From a checkpoint of a small transformer trained on Wikipedia.
Architecture: LayerNorm before each block, rotary positions, no biases in attention or MLP.
Training: a variant of SOAP for these matrices, 143M tokens, 4368 steps.
Each number is 128 + 24 x the weight over its row's rms, rounded and kept within 0 to 255. Layers, rows and columns count from 0. Numbers have three digits each. The size before them is the row's rms in percent of the matrix's.

# gate: layer 10 MLP gate, 256x96, rms 0.275, rows 221-255, columns 0-31
# up: layer 10 MLP up, 256x96, rms 0.281, rows 221-255, columns 0-31
# down: layer 10 MLP down (transposed), 256x96, rms 0.272, rows 221-255, columns 0-31
gate221 093:153134097127125109142162139159142116124120148137182137123150142119167101106111115126149092102127
up221 100:096188123148111138139109158089081144127110124103056095162138096135126131092138129136119134156144
down221 107:158139117135136123146211135138142120104125131162188179103108142131143094128129119133127141098109
gate222 102:130117114182125077121150129133090108125134128126108144153139144107160106126116124147143103181112
up222 108:135121104126136120126133139124091142163157163132144110092108156077103118139151122106126114118118
down222 105:122127114132128120110112114133194122124143132161225142158109112114114141156105162137138136145148
gate223 100:148105129105124092154095155103130083131154135111147153134144103095176108084137140132106096139121
up223 103:130124130129119152151116090143174133079125154093133101103112177106120095144132144160104145105099
down223 108:138102113132132120062098144143107139081136144140077153112119122107135147114131159094126129087136
gate224 104:101158106157140134129121135169140174101094151095148116108140103139161112122123153120103121129155
up224 102:092111171127081119142150137111154137138190129143169139103122123146101143125169156120106119119150
down224 101:165125128174154133095179114145116124113125092096151130159102142145119108114131146148127146132112
gate225 104:114092105145160129093099109115120123164144101085117156115139097113133109076083153105131096131111
up225 103:070148168124152147161137156099131130140169110139091135077143167139125143129138145107126106153137
down225 105:160162143110113122113125087114144126121103132132154121150122144144106133150164129149146120129126
gate226 094:115118162098122118134132107173124116156157149167094114106109120157129191134113134122133086134128
up226 097:126068109159099150095106108133188134135135148127117133098159123086140123149129174146098144114145
down226 105:121170097132136154064122093148150167140180107122089129156129161144152120114115115163163095129081
gate227 099:142138184105111157123155123128113076112122127128173155096147091125110097116135155149140137147130
up227 096:111130106141122098063154094140089180140136097095132115125110077134114134113126129126158118134087
down227 097:127112135122175105147102155124151098132139123145145111112132150164130116116149129138101155112131
gate228 097:103119101102135086158121152116138152142127157119120090132141146093137103099088117143124124125133
up228 095:151154129165095159128162129139143122145102125120114144113107157143104132112129167156115132133108
down228 105:132132139154153153124138099096130155143123098077099111106104124104106149120136136096141152124141
gate229 106:088114147132121115102084127111121116170133146147119140123147141112146133075121115110113104101151
up229 106:094112150130083149087169159152137123118108146115150127105138082139133149107100130134155121146114
down229 104:123130137140097139150137161120151089147128117186136151123125112132137143148070139118138129118164
gate230 098:157137122120097147145061141134125127095145157135173127108143111128140116093105156141108132152126
up230 098:113172135127119135123128076115173091119074119077080118166120154141118125137123128146124124116120
down230 104:109128123123149087160152179109117103139137124128094108091112161103146152147144138150103121111106
gate231 102:113132108123081074138117138145118088087145136136129157073149176136119098109118072132159156140113
up231 095:122144118136134129123144139083086153139121163167128166082154080116141133103161100122123123111137
down231 098:132090126135129105106166163111178172134139100122074134131125155102134125158140103132156126138116
gate232 119:108120117115131101128114114084151105110110134091094099097089086158108089097110129114118133115131
up232 091:135100096133145159109167175173162149122145131161085156134124086127164089135120147146156121116174
down232 095:131169124096132134070122123158025138145091110122176121133144192151132142145140077097118117139118
gate233 098:088144141141138099120179075143144130169184142143146135168152163129128128090152105134125127122146
up233 109:167150147155111182111086124100153188109147123155134120115108128110134169095105143111073090163123
down233 106:104129142125112163035128128171107123122091109156131136103098119150123114110132124106141150099134
gate234 096:101119109114123112113148145149112153137095149144147106092133141089105119114123136109182086100158
up234 101:118091090112095141104143163096166129148105096136160111118139156151155112104167156170109153112117
down234 106:159154122164154106130135128117135127133102116131135122170112140121160116092111104111134131154115
gate235 102:091122133126187121117134088122157174132131138107155136124140110127133124137094134168127140144126
up235 095:149182160108130151116099152131142123126105147124114134113134171169134116111119128114116130101128
down235 098:147106118144125133134134142101128107146128130133124100120155133100099131120107147110135095166121
gate236 092:100146116107085134107164098162092140144144106164117118160102113114131130115104095163121086136165
up236 101:103067129134150169124152114139090121124136121104138135140145108168170127106167154135117130117161
down236 103:134129091132118109134102158120151171164117107135103089122128139123138121098141096099150097133206
gate237 100:146144128092133159065080152090106150133178100158114111136143145123115110070129146117126122130170
up237 102:113131162162149135107133116138114131152093133116106140133115117118109128116138109089061126167136
down237 099:134124084102133113107135084169092111113107139193123112143156105105122132112144133149126135108125
gate238 102:104152149155131089123107107137164134182068143122105124135117148113118143101070106131129111116131
up238 105:136164136111109088135119136165120128161126137096103155155142152128085094104128119128131119118127
down238 105:111146166092130116115147174170100148126098127130068147123126172123116139147148108134165098122128
gate239 111:107100183122055090145130138129114120092103092127140085093108105154159147141120098104135140132131
up239 113:167108127084102135117130112135170111098119127155135112150156097125163145124158140165112124135194
down239 112:122124129116131179116142112172098130136152114107143111149130127068158140123152128160138163115147
gate240 099:098165151111110138176138142132108099115132158087157139113086125124105177105111129145129111123126
up240 092:078110144121091127114095127113138142172152139132124128119133125132118125124111182126094104160097
down240 096:102114114123157133063103157132120131119137146133120123183161099125120150115075092139162137128150
gate241 111:120079142115125104130095126102119112133089135133138171103137109083129111083141118103105112110145
up241 099:146101109125062100122101109131096135124132096121079110086108135145118113152143120107110126113106
down241 109:127159115100113124113162144104133121152105103147160086111132120115095155119159100106148101147117
gate242 101:111136141138104105134093159092116120107138136115140100120133122136154149177114169139145133127137
up242 097:134107094136137134131149146121145071152190133105126127153132092106113147114140097114079122105100
down242 091:100117121137122132127109126147143161089109119113140084106117120162176150138105113140140153118139
gate243 096:107122150142118102130138139163155175137133129133146143111131140160181162082117121108127097145157
up243 101:106163139168129107130188122173138176114145129157120102135126113152150133096125141136145141116100
down243 097:101115107150114121158099161144108125113085096104161123152150153133168109156117114115098142090139
gate244 100:119124123110082160140149134097078084143155161177148126091096099149155141115103188087124133113132
up244 099:129162160158087147127165108089101133172122154141131135111130124112130122111101120138147136086120
down244 101:130117130107113135135167096116123126108128146138154148134147111112078130147124131152176124078094
gate245 102:156134119110139138164087129121119112145161133154197118114112121117109153109107152102129141175157
up245 101:120128104139144094110094125118101140114135083099110098162131104145147138127110173146116163126138
down245 103:137124129095123182122042119134124151170154141138126125161144121106102157129173141118118111134071
gate246 103:130137167130142153090126102142098097114160158113105113122109120113111114137149118123131100166124
up246 103:109101140106115141109133157142106106101114103095118114113174164133125143098192145136146109140139
down246 100:125119126140137145125151164124140091129105136138151136112111140121144074126175113138119129192169
gate247 108:137079118129126124087088105112094140122151126116158127126130136120123111107103137148080103143105
up247 107:128159117109113109164168107102092071104094127152106149110142113106119107155161118084141129131131
down247 100:129171133129080129106137151116146139129121136128101121099109143165154139158138154120142144155132
gate248 106:120112116127137150124089125123076157121127116133122141141124141153129128115121110118156109171124
up248 102:100125111146109115108129103124086120141148140171158111122183143127119122117116128081123136126125
down248 099:161154108114120130077098091138123148129137105162136122141120119107146088126149136142113129117156
gate249 095:104107107076117107092110158091091133091102129118117106127128133123158096147123118157134158090099
up249 101:120113144133121119147139122097115113118121103146128115104181082152160090099110125095143104137141
down249 096:126131125114129118126080110142118083113157142189164127140136137137139151141180131128124135113144
gate250 096:114129108132108130130117128086152143149145139101123136175127184095097124123126132107112106144139
up250 099:123138137133134169091143161112121131159157155089115169131096147111157132078117123134126124169115
down250 096:169143112101138093112160167155126120087095136120158131118113164136132136162132128131144136103093
gate251 100:101138165108101086091132122126109138107127092154134105135125110133155145097092090128128121096188
up251 103:143084132174142135139153134112153141138110134123159124097118111163092104157102146088115162112119
down251 107:149104106124100115073129124165079147117149144112126129133134141116147108151096169133148123136152
gate252 104:098144092133092108132103141114133078131115130107156104145168099117129060121121086139089141105085
up252 091:158138127084140138131167141129163135102128123167091089140109109124138087140165140125125180099134
down252 091:104141115121128071150140146115126107136101104167124128150152074129114092117115102134140133145125
gate253 111:127118134120088110119132105119130100135121149089133123055094140048125142121135128112135156094132
up253 107:173115101162102152145100107103112144159127182153140127161104165123118175151141146125151149128170
down253 094:101098130118129148141162133103049124152136139128079129142139141134152170133166105145163137128143
gate254 091:109097099085099108141127104126109142146150129143139150148113157105183144123113111096155124135124
up254 100:141083115140150134110070138139135155175135116124103132138153134139136132115133154165123130109119
down254 093:153089153113137142135155147095138122096121093123117141152124152086173153116179119118111098173170
gate255 097:131137112098113119151091159151115119134158098105098146163122100144117125150188153169146134135148
up255 105:149146128179139111122155143106129137125153153097130110125101096110124111093133097100091122123071
down255 107:130104155119153148046131114147122117104177115104120129095171122105133140135153104144117119136118